{"d_mlp": 1280, "init_std_o": 0.0, "init_std_up": 0.0224, "decay_shape": "linear", "final_lr_fraction": 0.0, "batch_tokens": 262144, "doc_mask": true}
Each number is 500 + 40 x the weight over its row's rms, rounded and kept within 0 to 999. Layers, rows and columns count from 0. Numbers have three digits each. The size before them is the row's rms in percent of the matrix's.

# down: layer 3 MLP down (transposed), 1280x256, rms 0.193, rows 1020-1066, columns 64-127
# up: layer 3 MLP up, 1280x256, rms 0.222, rows 1021-1066, columns 64-127
down1020 097:495447497547489433507531510549458617508405457476528520468577532505427478432466499516475535465443520540483512517526467516456540537570511586414540509465473515454489512400506536500494516480481528
up1021 088:568549558510499529519540464589547494522520543470459507494520545388444508483526534526540470543514500514540429491509568554575453445450435490436452497433518544534477515527498523451543498489502522
down1021 086:425465487592478466589413486393500484467492559486408471590487489544602447468535534465487556545481519570475538524495444484497533496450505476540502526449511497521558483515542474520485570501490498
up1022 095:548414462467459545464499442519449449502440482511570471515514482532423533506453516537521520572437504477565499514465467520461429516545547519463410571487405438554469538511500557544520454475577479
down1022 096:519576453543544516533550468483566469553495481487465481413503484512559446516461513487482521498521534518485488576527554455438554472494513505440548479504562554481474553543512450519546470491521594
up1023 102:432479427474516424539530439499481513509485452493505499469494544522468507488552508485483441547490520484434503445524507469482517526513511531525478467494506534517504533557475456504480452500487485
down1023 105:556515533461560525476496427557575487509466431569492544477523501477474498538555480483548446522540513442502489468478511529520536552444529446507531479557481536485473517516492584452475492519484495
up1024 114:464470488521454501526500470512519575532480463460557478532495457581468532526456537522489533511500527467477394504543462525466492468504527559519436536487490470531505504485520476486498510511533481
down1024 110:500543525539536501526516408539561510533452499499573483479452475511551539495454496483483588495538507454558542539539501511473498446486526557471473445538475506546500544467479454503471521547482457
up1025 093:419484548492547530471493549559449483489440477546493453500441468439517485487519490435514500542498533543525528552475504504513452454483470573500477520553547453527477498555474477445410508490483566
down1025 099:525529528461521417526517506517501505491523463427503455459536448536584497438478483505521539459467453530593484553431451506533518509507511566513511522437526528487479492525513503520501515551582503
up1026 109:555435469537441553467483559497486446527512516523515511464511472396470483514478458559580434581487491500534547557475471468477599476585503477498489463504537463496535516464531530494508562582432397
down1026 107:410560537468543459524485435462520551405460495493505497517497504599578526489490536478435549481502485539457460449551489481503439510409471554478532532552489515443473476506454501488478484443537554
up1027 092:643462448546512521536434510416425472494433511496561505507500467570530475562450511458564507531483541508498432478472505548469533528513467503528504423500564489487505538524505462453527492508509496
down1027 094:449547537516510488441578443544554452448612540485413531521502519514506473479471509514503522463502504493528489522520477406506495595519471480471480442527451535479512487500555488529477447481488505
up1028 099:510558515581520470445535505481510483542523437468477488541560505511511547435482454505394544505510547463497503485450512506473537490574572474504526457584497539442545480508513433559561487438522429
down1028 102:528425473471449459468476503433453516488421530471576469462439506478499480583558596432541478540503450558566505500481467537486479483476459478431452491468504494500476430448534573464478533508509534
up1029 098:507514453463549468497513505496512461550518509443579468518517461497569505521514493510524558511532472501463521541512497479581544467462564557577536475432445463539506447573458499523428416490536507
down1029 091:480436521520509479520459456468489511456545462511442498441558539519542452434428544458527518481531527526519507556495488518442513535557457514596501433551499536443530535486524504527502534473519463
up1030 091:520548509490466553511485514445475431522540522478434457507471472478550480568576485462480497495512492397506525524520587515464502442536474480538468470567429511514574534488542480523496483447510485
down1030 092:519503496447489464524572497534504495454453510503506458544503531470580532462409537535487489547512508477488535529474492544452427552493524443523568472426488469510499521464480503507483428493432498
up1031 100:499590503527491490497558553485517445513472464509479408476460490504462441529605505533477531459521588495513486495531492431580469546517442610459523482520559476488459479540513503466497477570527540
down1031 085:464412494447471474547428457486482567468563518492470543521581510494537549459411497475542501503480400495498513494461481529425500425466495434538463497454496493501526500411477492528491499404440503
up1032 095:507462534459533477487547498518481496547467423550468481473512513451567502453457564510515471522443507487493458510560479468496504495486548494459498517561480594526510537549542545481501538499516537
down1032 096:515527515432503495512583527500490473513509525505486433501476519506534564486582468555444493507503524508474509465556476446557545499494474561490485430539513476558527445526481463538488487493525526
up1033 100:576443491508503476514509597474525465444520587521471521566471580539471547526513529494482498534529489485526498462482502568604546521544553534510514500491552489517504544538488501483509466492476541
down1033 103:531502566396518522500463495543489461510500438492503471492442523434493489485494425471460506451492573521523490524521533492445500561406571501527514470559482454428503454457505491517448498474495415
up1034 096:543519499386525531522418500476484511533535518499512501516486456565495517507477526445423513496501504429439459398477395534490563471492514462553447546505440508522530510481568519462539509497514546
down1034 094:489489430548547504463526488492552510505463491508516486530547517500479441527469498508451543514486541488485410514572424480504414544493452464581534492498492470569492435462523525555514459523546486
up1035 108:462549584487488534515518569541508480472509530534478518485521488545472556580490482586400482526473520526522492504476531475471492579523441589418520541470513464532428542510439493511516470541477582
down1035 100:518380416562528481423455454449508548500471536494484526520466485491475505469530496444539566478494525478499545476479457481550525450539482436556472439554504541522584487499564457530472529484536433
up1036 085:506496440529485520522539523481478562508515545491505477487461500482538472451454568557495470568491501465434545524560448464568492529518495486534479534501537474452447554438543437548502516438484472
down1036 080:512453537484492507501482548559525477519516537543539453531510486475481532542494435508515522399522440556535468465465581522527517481497462509532497491465496507482476463605512481478526550551547495
up1037 104:447428506420438536494474491526517485523497540476483473539464474475502483526506443485581500470452473470471467535487549535439490529506550470495521493494525459465421519481486499497481451560463548
down1037 084:473444491509474530508461451495552519552457525488496537516581483478552523457519466463522513500521538531473560498472547429480515459537520501510613504562540538448526508440543492433498403517533586
up1038 101:555462536494433490488492503457427559538505541447466507527475514451483523489530526547532466524461518507499434470503476522488509526506524519523530508473510548506498507539510499427487445444524519
down1038 090:444488495480512515472523493537560499504468465531523479496463489530453446500443481474491500509553453514481605521499526518517506468532490514503509458542482497476466462505469503566499499533527485
up1039 097:478452528477528491490582487474446577540549485458503566449523514501465491495432519465482477531412510391504500537481507552569487515492527483537507536531486539563506520619520493507491475446446526
down1039 093:482532458520466546516439552458511457484491479480532434526494527483558522462523474473481487430599469575519538463504521463507500474524481513482518446488503451438497440394470590538515488548563479
up1040 091:439548490481528565489600556531490505528447467520460512478474496544468485551490515600433485507416515470507495530483517464602526520541506489495442478450524525509575506548538496500490402491591457
down1040 077:552421444578463462552503488520468530537529530505575511531500543506506526443468482466493511514505464557495533456457514507515485476494532523466543542550547469571421472465443481528446555510440512
up1041 103:483561558519514458482549470525448531483482432513495469482592476508472528499612520527551436512470508525504501499520455504460464506510498530580449527474557441422532522525526427534488551500440531
down1041 099:523450443552517541460487520485563514535494581474467550491494538471513492536436500477505567512518448471494475510483584482494519529485502514390545463532477576572508501487499521480487473509582480
up1042 075:454478544498491421465541543501507511515528525559463525502428472510482482454447521471557517499500469454496436497648456405527415508508542519514541507478480499459455418492517523423589575472439500
down1042 105:489445510461492457480483502473551478496536509573531548516394496479437493493483573500504458499420563491485515467595415485555530548471540522569531527478522516545494452532486557463587533448493516
up1043 091:428482520443472456453477510483542572511471502581536547566476441462480517494541474534518503563426574486459505529524491538409498586444551495503515468553527539466546470569455509468497497518482569
down1043 096:442416529457475531466535514487539526496434500501539500489584447434497493463418537511571438532457488482548533506492571497517561484485483493498571472543534495453525495463463483469479440452461562
up1044 106:510534549582543493492494544489489503491480408526497513491469498638522482534565428473490567478453509512401481478491507546597464479476517523514501568495451511494494531508484542529488442450446523
down1044 101:537457516491513584448492529501415510546458533493595526461465501489544520458494473512510547512463580455478508418457512532501489487517435553534492427537464524525490524504567483483555495544557466
up1045 114:462497470515478453565436535450549508540535528497511501587479508490474535461466450501455541516508458496570552531611515427541606464485539484516499567516542449488536470507457539497463520484517493
down1045 112:474523431528457414482481567504449606598528493429458415464427474523501461449513501533484495478494454449523464472529531482485530543469462471527452515491523496477551467440533538573493481499508612
up1046 093:517529539530406469509479532510485406458509556570600539562483553558482457562460542504500528467536526482487478477489511489486451586527607427541530504512482527475493569491422480481496473516539494
down1046 092:456496518448502443562468505537485495516545451458455465497494506444586472443455438501537495528439408518497522527478491559570506450450467499540513506457483478416496448593511587510466544499505496
up1047 106:442562442538493511529517512558457553481515452462467487543505538498424548520454444489480505506497456466484475584470503411549516461512510533459483511465461448475476460604489486555506519481522437
down1047 093:527497535482455538540462564524544465527476495551524507507536529477493558440432516535556495440591471574489499504512514475467504473542476429511539452521516434415491498479478426451425540528441482
up1048 098:553472511444524528452525489556522540480517563594516483544475480470490424495530503442441538536484539521496451612527545536529439549438500554465528545533413441520460449427497540529473502529484504
down1048 093:427500472460551518519511571501472501462534496495470486467528508505476544581497532482501485556541447502462558523503457501558461493516547570436512487505539545520462440548466485522609483483512522
up1049 100:451559502524487522504408530456439530475507558451520439478453559476456465543464488444521448526461436528452478573470445532491561508578498494501484526538487538449477465505456596493508542476463484
down1049 096:582484534450523483548534491554580503581495497539470561463527456502471486452515463489437599437529520521512537470562536507488492485414456537461511491484472524539494557481542423497531500522470507
up1050 085:503406486493481498474492464485496529467477457522482538495481488463542487588527528467494478489510452413534483500477462447489536515502452509467499494455476510533545535516533472506484555514491568
down1050 101:524485511466473497460478517440438533415423503541542519480504457540491458532583533508500457489527522469486541493472494535466543429503533473466539476520480425482532470555453537472474562466539508
up1051 107:538499522463539410565425453496496511538446504468500539594484513544567539450552485482476549484500512457492540487603557517465518440499499532520472509478521563454505510477519437470530510503478427
down1051 105:472539481429557460551471444483535503439499476517536525541494514579461482487472517477450481543543497485480541500487479489461560456521513463486456523543487575481489534509464511446447486477453480
up1052 106:512478512613493482490478499521480520515459456501506499493428497490541481475526519548491435444438489485520484498502561407574475508510506497456436476457410467487415396474547502543450505480459539
down1052 106:498469528520582489558494525474504448567529493526440446524448474538521514499514445419522497556505553548448441557442455496475503558546540495541552453545532471468537516500490499521445497552459546
up1053 105:554494478469523536541506463546510418478477457555524584521494533549478436468489447496469474457478518497434434517505578563455503505478510408530502531464479501516513490512493480502509549504466452
down1053 101:565540435587468464514509476462442433517550573486436525519500513481462508518515529536561454528533464494539482540454449490522514484469506527550498514510479508523496523574498461519552504477559493
up1054 095:521477487552477425480426482506489524473509502496528541549491462481563526448541506461518573485589523499474507550522501561466525444484570445512468502466498509502452498460446568577543563494503451
down1054 092:471535468484471542478564527458507486546461459431512491463506504476485504500471454579545497500476522544487503551505478461567521534528458522500473412553475558491529501499527528467458459517492509
up1055 102:518534545541539504496512576509522429510471498466519559475532500508506566513561516542502472549509473501473486418506526503520428455449528469551552541507490486505504494533423474476529489551521494
down1055 103:439548481541499487512494482527487469465436482555485512392468446463561519484506523503449557514515501518511497465472477501495488491498444563558498476482510478443489520528439507428577568502530482
up1056 093:543510549458426516478459489449517553532528535378479546517533477504463443454503472504541553540450507550514484490537436551570495510511470502460450469491434461480489488477529521503496516477552505
down1056 102:488503478474493464445496483456505439474511506444596553530515452481480556455547497513431542568437483515468542564529488474530558473499541559499486541416459487472487486444511538446475526516479536
up1057 106:449499466538418521508474485558456516514477522445635496521476425471453432471483524483509419514505476505492452524502508502479432572430445533529504491596532403476467449466546473489529454492545471
down1057 108:428468440494533491525492412551543464478472454490587412527476444547509461430451455435488453483490450561528467476470467495410499545538482505478528472569547439454434424475543558582442516448469445
up1058 101:542550383532545536505520525528509395470503521585607469499502476523485438499499401531559412502500444491500528475524480505555507487445440560526493434523458557486473539513583519494488544512488518
down1058 090:427407564544454494472485476466532563525492495456478533493457535442487523506518586510450556493500575521489501498452505514493491484532555436481573584510524447504511483469419471501527463493557454
up1059 063:561471526575497465487512538446457522453536531544519517517529478491525451547561484546560545404479502498475458472554487435560499537481494492495503493504458527497525443493461509516542406476559479
down1059 101:573501516589584530489473537485466541459531551494474516571457483482478452539583522472533549444431494490523568536506466451554476581532514514518503479511507534481539452505486557528549477469496438
up1060 101:492430529553497543546458519483537497566477432470571430490493528457521510535595458460510507546445579528561524498483450513449489512515506436440497480487510554542432496481389538494533530517455560
down1060 098:484556535423430518494492462505404502379472522575522505484545412532536519446486497578446542392565506496543447489488499477508509510511532574550452511514496511458529460492526470401450522565429487
up1061 114:438433532521464592482446543519399514571512454547486471497512500530463512533512463480517569473448480524523506448490463532561519459439482537534538463507503458492519452581543494485487557481449544
down1061 099:468434510555471531474476480451470541557452502590493538442476447509468504415457570410516541465541487542483485500489480469616541437450496497476512514474470557521573546522454538501533511478427501
up1062 097:575516542427471540503492470574546519558491502448520459562506571435496532490515507447448518492566514555558517472419471476514443512589518537495560541570455481536526489508538513499506515474497496
down1062 102:469590505455596484501488478443511504457486464419493476549516461526523521542533465509480578473532464471526462558506512568526514494457444455474501485438517534481560540463551461449435499493485484
up1063 093:561524495492485538460509491442470530510581537437554560502472514501525542511517480455444504485452547493523494404530491564573475485533466505486480466504483463446526444463535542503494489515425391
down1063 096:516492466524545504520560560571492541565505509502501506496491474465490479480548527452503469539576474478512481459553551494508455507513489466478454543542459551495463542557528448410480594446539493
up1064 102:582474458475479460491514544512442483539580505550522527569491489519390538455529480477468496506481419442431499467538516533432475442512499495453548470458541404522460485475488512493529507532538439
down1064 108:542447483538528513432510465438470477560547481497521440502468458552537532550546449524462463518468530451440423490499416487434504517494525536544506514437561490563544514438492522552521480531512515
up1065 106:509499490450535561442429527473542445536454498507445475517451518481437496401508529533403498441425521507523479494396497484532530406505503498514471553423590608494477543529491519470511482532511400
down1065 098:489483526528484471547519444475493491442510492527552512540533497539522512517499488472552525561538474548438518475590489463483492593470503476504520427557462458490549491462490468522532521503504564
up1066 098:470539424596509482564471496505498476479451505473505480504385496491430503516520506512493493482502566516461492461503512569513449479514450431474508510517486435502478484510441505502480501512490437
down1066 124:531544487553547506438527508578551494496491477467451486549466544475537488514537496509528481524484614488509551505468490576514483519508475456514451558494518517491400460480483484491468492495499514